python train.py --num_hidden_layers=12 --rope_theta=12400.0 --init="uniform" --optimizer="adamw" --warmup_steps=213 --dataset="wikipedia_en"
Each number is 500 + 40 x the weight over the matrix's rms, rounded and kept within 0 to 999. Layers, rows and columns count from 0. Numbers have three digits each.

# down: layer 6 MLP down (transposed), 768x192, rms 0.102, rows 428-487, columns 96-143
# up: layer 6 MLP up, 768x192, rms 0.11, rows 429-488, columns 96-143
down428:540566522547508593486485554400461501490462482448496467488493558465444462510479532467436501518511518477502529509502532552478473477490497509438506
up429:507456473488548548486585522551420535470468555474505486481473514503460467540479563481550593488529534548496493444450525489564503436563466478472559
down429:525477512491427534549452535434488578465517487487524456460498483471555502506464490435402480519520490536445482493545460465466527515492462523398537
up430:490480490429445480568500601510516475483484433509504526517482555543547528492503487480578486515502501480486544497463485473499495506505481538500492
down430:480457513475417442514547552528516525540525535470545563523503486466472520577505512491540537524512511529522463473543472454499474548573468487477487
up431:533501432470526538532568563509459512414470475485516519468466526495499452446494498463534479481530527493447478429506520542512457434489482513500498
down431:520546489561513540455447468536554518558498498554476506552458491509491491577501577542484477504503520487486439513499412561530447525529466525497484
up432:429454511422455496590519476620433472425495467486496500529612496482482505495478541466482441535513526506428499432466463553442479489542421460510527
down432:512496516467480433515443421460487497522512446501522504539433482525536518529487487518528549580524516485483453487436476509524430501507493522501537
up433:520490510444443508502577508510469487484484423445500537475475518504463530549497591475541505465486496514461484449487536503475542490473517502519541
down433:519476455505526543497500546494450475536476498484466466558520513490544431396534474548530533485484528526528491516459457507510493514548475486450433
up434:542525454464494473492524491500461558476469499506513466558573546579519530501539594506499516531491496528524511451522513431541475474535516473611545
down434:512534536475496498476466444582513569514540510464461485494473490472536501542522487498558490525547445585513475513493555524445501501509533449518503
up435:487410495519511458463571509484491495440494433470504482445462471604402515559475584476569495446481524484497569441528558468474487482522403544532499
down435:500476525523462594483510532506517438546566490480472506515470521492522491579571536467442487558507528540517505532526493517409456476439484511489465
up436:528516508516509590480528500545507541505440504512453489511475519542494451513527537494527469487536502457449539452484536449487509462477461493499543
down436:486506492545456541508554577423490464578493511512515506466501470515520514516500473498472484447499483513501533482479501485472559517457468522448445
up437:528528504525529432535461500454538476477499522536514538491475510476445450449565489505552514452472398488435534448538526508431447508473480498499515
down437:525487592513490481582450510520484565525541533517427509468494460545601429523586533500427579571542469543441438489550495496485494499525537457465506
up438:525524522543516496512451532494487528481492466442529461499493582495471485514490491527549505493478496437438453469505498491463530486499428466549548
down438:495521497526478453559521459495474500568491528510522441533530518509524485493510529518514573510488575517533474564469465509552494465528507484474476
up439:498470472446557568466496545453491522471465511565527495625512525493431495380522475527551507466482499415443613526453532467525425463476422504446572
down439:540565498576508480516447557457454533447490505572492549535530477514461505484363475517476482540524463493488557553523524499607539523556515571543449
up440:488529514467523466446457605507468494475556507481524574580515518561511484514508539485533496486555572465488483461507582441512475483522512454487493
down440:523564475502498515464480462474533451527501492498512472559432456513520486521476444472540531534498515473566474477558492550511536499535417441516461
up441:463469522512535515555554422523379493538539483456496469521566547535473456526452497506520575503495463512458558490420511500420507547507532507556512
down441:526477502486467477449439518488564484455467536462528454474475518448483460454489480474503518542495531530480513462545479520476479435572482502464532
up442:516446534538551501467461435573362544525519465511406490495547486474526500478500496463487505465482558491430535467426446463522522557506473522467510
down442:535551539516536507553384446393577509542627529480469474582513538535478575565527464535456562475492527504533488495563557495574468427526554500481508
up443:534480410529501422431485554497499523432545467468425513418518525507483514548565551442566530544446533514562557448467510471450475523516399377493500
down443:505520475488567515474466530533493587566473488517444506535459508440517504495513484521436507406593518475461482547464448489498459494506487595486500
up444:489453452505523488500523452481495476452470507511455496440465476480493502465534544565492480524528507448444499497467458559497474447494524497490504
down444:520522460511486499541466572494478459489488508453521431512502485493508464511509538543526540456533512526520496520551453552485494492473531442506426
up445:552511517483504539505541429462556516527436479486496482493477552482466462514502490541509535505525471457469515493513550513509491497480468507506535
down445:474472451489525549567524613494491514503553528503516544504532508521522537479515507521477514473508486521508485522559483504466486492556534531496439
up446:513437514452554408551520529544444468526546440476455553508504531525507523552573588490438471526534426551524533434457481500417433496478409519501468
down446:512477523535447504520434418590497520545501406545475563449505499576507550567507441421457563492497524510504485478493452521489471473482449452528484
up447:605460462390524522454506517570546537494462481518460490563515444467479470499431511535509471419466454485507459483528510542568527454496456489501454
down447:540532454526565514527465566468532533513443469527428509522554514472535510497539455403466425511500497483482592532457496495520479568474520546528535
up448:483516550507513469530532447619510462489535485494559475534567517504483507479497547466419454526515500499423548521544478459481517404573506484482562
down448:535447475606446453443499455435543474443437549504487550507504490568506479428482443447453437542488458493557555567552473516505532456477484430428530
up449:437475457484462499519518511512486557524519510455543525506576519496483511499545556521519575528572543513464465473465513547473491450478461513495462
down449:524533520497516488483586513546438513464502511459544532520473490486505524457503558491470483444489465547444493494504508503465546481428493495482498
up450:519479467512511457468461516493420473495485466477512592443510573541408484577476519487528487500544469538477513480551517474543507498500482494519530
down450:487465501448530458555505519526481509540460418488505451523508508493519493437483379487492561573505405455511580485513482551532456462541476520533455
up451:551552526582553544475525449524531491418449466525476521481543485515488413411486507484459476495483480486538523440495502480566469506515467487471489
down451:463513472438411439425485457447493446518457521483548535487439482506448504513538516530530518464524485506497457526484499487480528418503443545530481
up452:526511519453470484485476529520512568453435470585529528520546573564466489467484535560536617472565538466495531418530543496457554522465487488497507
down452:461466554573514457494501529430394510532420597443513542520472570460552562478451541526503484564453503414465484483470550490485530488491489484453464
up453:511379537566519458552511520496414598452474487456424538515473481517462481519587530488462486539549460532470481557521465480478527364518494498631553
down453:501540458495476492505540517502503447517535521490539481543574459463492489478466517469537503434483575501500536554576496549437548510511484502521516
up454:440492456568609488414577492488390508473457528534479515514547439507570480493549491446529479500479423434510436527484585537507497511540483509507466
down454:542576543513494503442477397510450552503498415521499467541518415464436519536565552539541511488489431415477497672481507471529470488426519411504465
up455:494477551434425451525494541554558621456506487425468522505468529564539531480532576525454558536494469480487468445399459547548485406497441467547512
down455:517460452434507526534502483507493551451510511497458493483559495553421442477501444500441496511532457476445480505551456499494493521485503578500490
up456:528494477556546484466485520544482529486460501518554472571522514557523406515509497521469453522455527530527530510420440451401495419562430478492487
down456:489570445603501507499434446543446494475502492582544534480567565517427591502515550449534474521458515474483551454566482539548499485509560493492465
up457:502419518452479503504546517544490462515548498524533527487502528486540520457473475521552544517525432498463566484454467456533451404483494478500488
down457:432465531550548474532483468525540491528475478482448478445567472471511477477536537496438484484487509602487478544524453472455475539435511542513550
up458:415493519552474451543523453527476484517535459442513552553510518510505470450514536458508503448514458478576504505439465507535480483485479439519475
down458:517476484561520474520490429438432479525592471487478549518532544521439541458484483507474468436490509504530442503493504490488510491477519463509535
up459:566479482449472440459578531482518498465500446492502525537542483563509460515509495493513542534481445452541530508490458514473486463548499530485491
down459:574468583457534457460531521517499479456496481500545413531494506543452596564537432533512501427546500524513496532479467487544444463474528589451526
up460:416496531506474540454477527520485558450528497484557580503488537493535485494546515507626491550484541442417541405486520542515515520491504448458547
down460:494545491488540429527542496499428458469591600574479517495442508493472506485538426523482494550511489514477545431490461480555550462430502482482553
up461:484474458506501545495493529509529506453469486508508546496576519483473480494505543530516519533502425476518462431517488442554540449483472493531512
down461:483526521523512541419493534534466501509530428508445528524567477495463492454527517457519553452464501459513441534532494463524468457489489427486504
up462:496514507506540472512482581498526496528458500508483590438472515507469427472480518501526521517482478514511462458513450516519444493501516481539559
down462:512512558418506470459448512461454547501485564525515426483499542536518463454529523483511494501455523513518504537485476457529550434492519530525464
up463:519462475521501563505473482513498562468552550503476498515523503459491522455568542496506518477544488427529542452469521543399556500505456413469518
down463:482464506482485510505526493552482491493510543610484534506471469599511530529427430542534516493503483493535480458514541474470504548469435476530497
up464:567484588413475541529481526522556571524463482418501453528476538578386514480511481448510524548499449423531489416465533410514513471566497482522595
down464:526490394505475481477534450466468485417475509564460463457462452576548527487493447442512515471552506494476535466485502483427590553455394471475473
up465:491512510488490478504502501510398526506512472441494487520599484579559459513480468490506541482464507493543476535494510505506436532548516461605521
down465:521507472513480527457532542548513563500512499518509530505466492547492470467461524483416490492484459436510512490510490468572487459525485453474483
up466:474521545496472541531511513581474611484499497449462517498554589517441510476618590514566540422564566452472569499340498522491505457506473495604470
down466:539562456513424440549473520483527562483457505468455527559619517471526559473460517474489561518500482452527477468536445473461488486528536532616488
up467:559542513488572446536502490470475470455469484482514485474510493505532490481553529536459524451523504547475505484447502440472523444521491443498480
down467:493512445551458528457500450533551550456506573469492589499489465417522507482462463517483504550401522506452491560505515508487509592451473561507556
up468:483483479506553441497519539449500579436470507441460560442460522521510540459516513423574481523517548513475570473491516512477501443561461517485469
down468:553585489444502486500484607573423475513550506525536513468509518537574497506535495441498434506446506480500473514495468582545451452544526496557489
up469:513434471521582579490506551523532549493476533517479449571456475570487492470466478527533484474522389423569468502552550531469505494531518469521545
down469:479478515566505508391421402517452529568515508631464503529492549526483535445432513555520508526565567525450460588502487562463513493575497525507467
up470:487486515574555422486482439498477554477455528503498505567572529491469512487528519489450475470511568502479573523532542475454433561508492482522436
down470:478456449469472586539476477491406518567483524541514458513548505530438524480473468442494521521505549545493506476496541472525493436541460463496503
up471:558441473423453470510533531465564494497487550453543509481494470504475445416494572466475486509535487458580481465443532492498455451477485430480500
down471:473442471474484489538547520509396560567451464430371496511491497471476551486473505452577499559480510532502544461497457474555520487519479471447497
up472:516460473523519444482526515560424487509449468510514455515503483523515542532505550443513537433587523515531505498466543508407470489662504445605506
down472:461591474514470522500465520509455492498519552455537453410416532402503480546564469502406461460432523555433447442480546514486489518456554434583530
up473:530455533466592522420454535550441519503506501532519597513523469550477480506522503493641544473481400498488444545548534429478400534499537483489512
down473:587568544411412506578556507538479465534452468577502571507459500487455516519480425466523494532513501473470467467445527465552437371505511474538515
up474:542469531440538470471491493499511472556395457543489506452429553461507504507552562492507481521560515506444493504457523496457464438509503516547462
down474:540482514459502476487513480560469466588533575502502450574493539449544534545530558403475443467514516552512499459540500520525509550494535538526491
up475:594524474459543428465493509482449474527503414482504461505479499537469514459550482427513496398509474538489500483501480461482450486538454500535586
down475:503563562524450497491520538408416411504540543522473537518515520447505495549575467480580466502468538502549489488445470523413534459564465464479494
up476:536486493553543567559483509472512470531522475430485477519427520610511509504488463491594567489507415454531486479481496513509491498513484396542509
down476:457528559449516533526510525508482507480425444521546450512478466524496489503440462522557459514519438465485551394513515506558446466511444593497446
up477:535532428441512527435499599491478487448484526524484524487445451531497526484499472525514521579527455477423518449497501536497513524473476515465517
down477:503439435540457525456389482544535520491508530470532536460457422494429547479515518482507453504524515485513528448485420534491459545460542398456432
up478:548500531496499471532463490572488538379552504478510522494573513546515486496487524528510480454522514530429543461468441500467466546518489512481575
down478:565544529503522498546577539513484439515461460449471448516563459527546453516530498539597489441453484447468447487558562468534544477469497548438557
up479:562498483465538446561522547511434465462460493462511449573540468443521486510470487518521493478503437511457556436484484482492495504530421494592494
down479:522525502516493528525474491505488539469499404489509520538470581490469498451510375489508407500481470547528466497548473569493502516532507526496485
up480:474459474507469497531497510485535468539499476495499540472506520464483420454503516469505557514501504460505491435469528492448533492544497463549512
down480:505542510434426465511516461461515495537512487497473546437496556497501488458532525476522577483439494497524540470491509542539550481522439602491558
up481:498494469536552450505477504560486481449509493507515406526515481440535471425483478561500494516481498445531612518464439502568434475505508535497486
down481:456484539533512538550487427456458542521464494479563495526517537505500556461497484548438472470410495479530538469486504481464522565466461476451480
up482:502526480489557542544493468495507498553532418470489472526486487528501481450560593514465485526515515385421516530516507469473497477525516534527475
down482:511506510517501497530497465447494403525506499485532434492558480463481502482457508525436472509496519485538515555576489476467454500516470488477532
up483:479450459475475556460503487517453485482468531485468521476518493526509503486528543562551552571568458410507459501467479506526450531518497559515532
down483:495500459469473517543492551512507590526504496531492514530509464494475468517509518476538487482496539540453507527523510558508445492495457485540518
up484:525502491463574499534440488484458506502509516526439517566529488456461482479537485490503531494529450520415551478542520471543471532458473481529450
down484:539391585531475529520486503382534528537502477560543493460489435472515519524461533493468495508502516523544406562557516499542565458466559479495501
up485:533420441442508483495539596502442553467488464444421521460496542579529450496538523390490539531510534499545435497497572513491476453466476425529459
down485:547510546487471482422424476522550512452439524521517435438499544504464494504616465438419495524513570529541541510510564505498543426526507480503498
up486:503531457485563490467569478467533502517505481471469552511516465474497457432446537480525647523520485445461528419441470462560470479545463539485501
down486:457495453454470420496524519542516565542490542521514436521555480482534552459401515526504500423534551516496548489458493487501444498519514511507523
up487:508508527504536519526503513555507519518479455425516512488494488525516458507572484546497501493520481486489552465461519509538457553503491522506526
down487:478493522570463498479482498505471513502577493546459468556482526527479514464524532514482480491413474460491465535460480517496474487443558499499504
up488:460468522493465438450491543520499527559529452545522511581493487500500478509521472523458510529569489499433523461460529532535487544451479498460578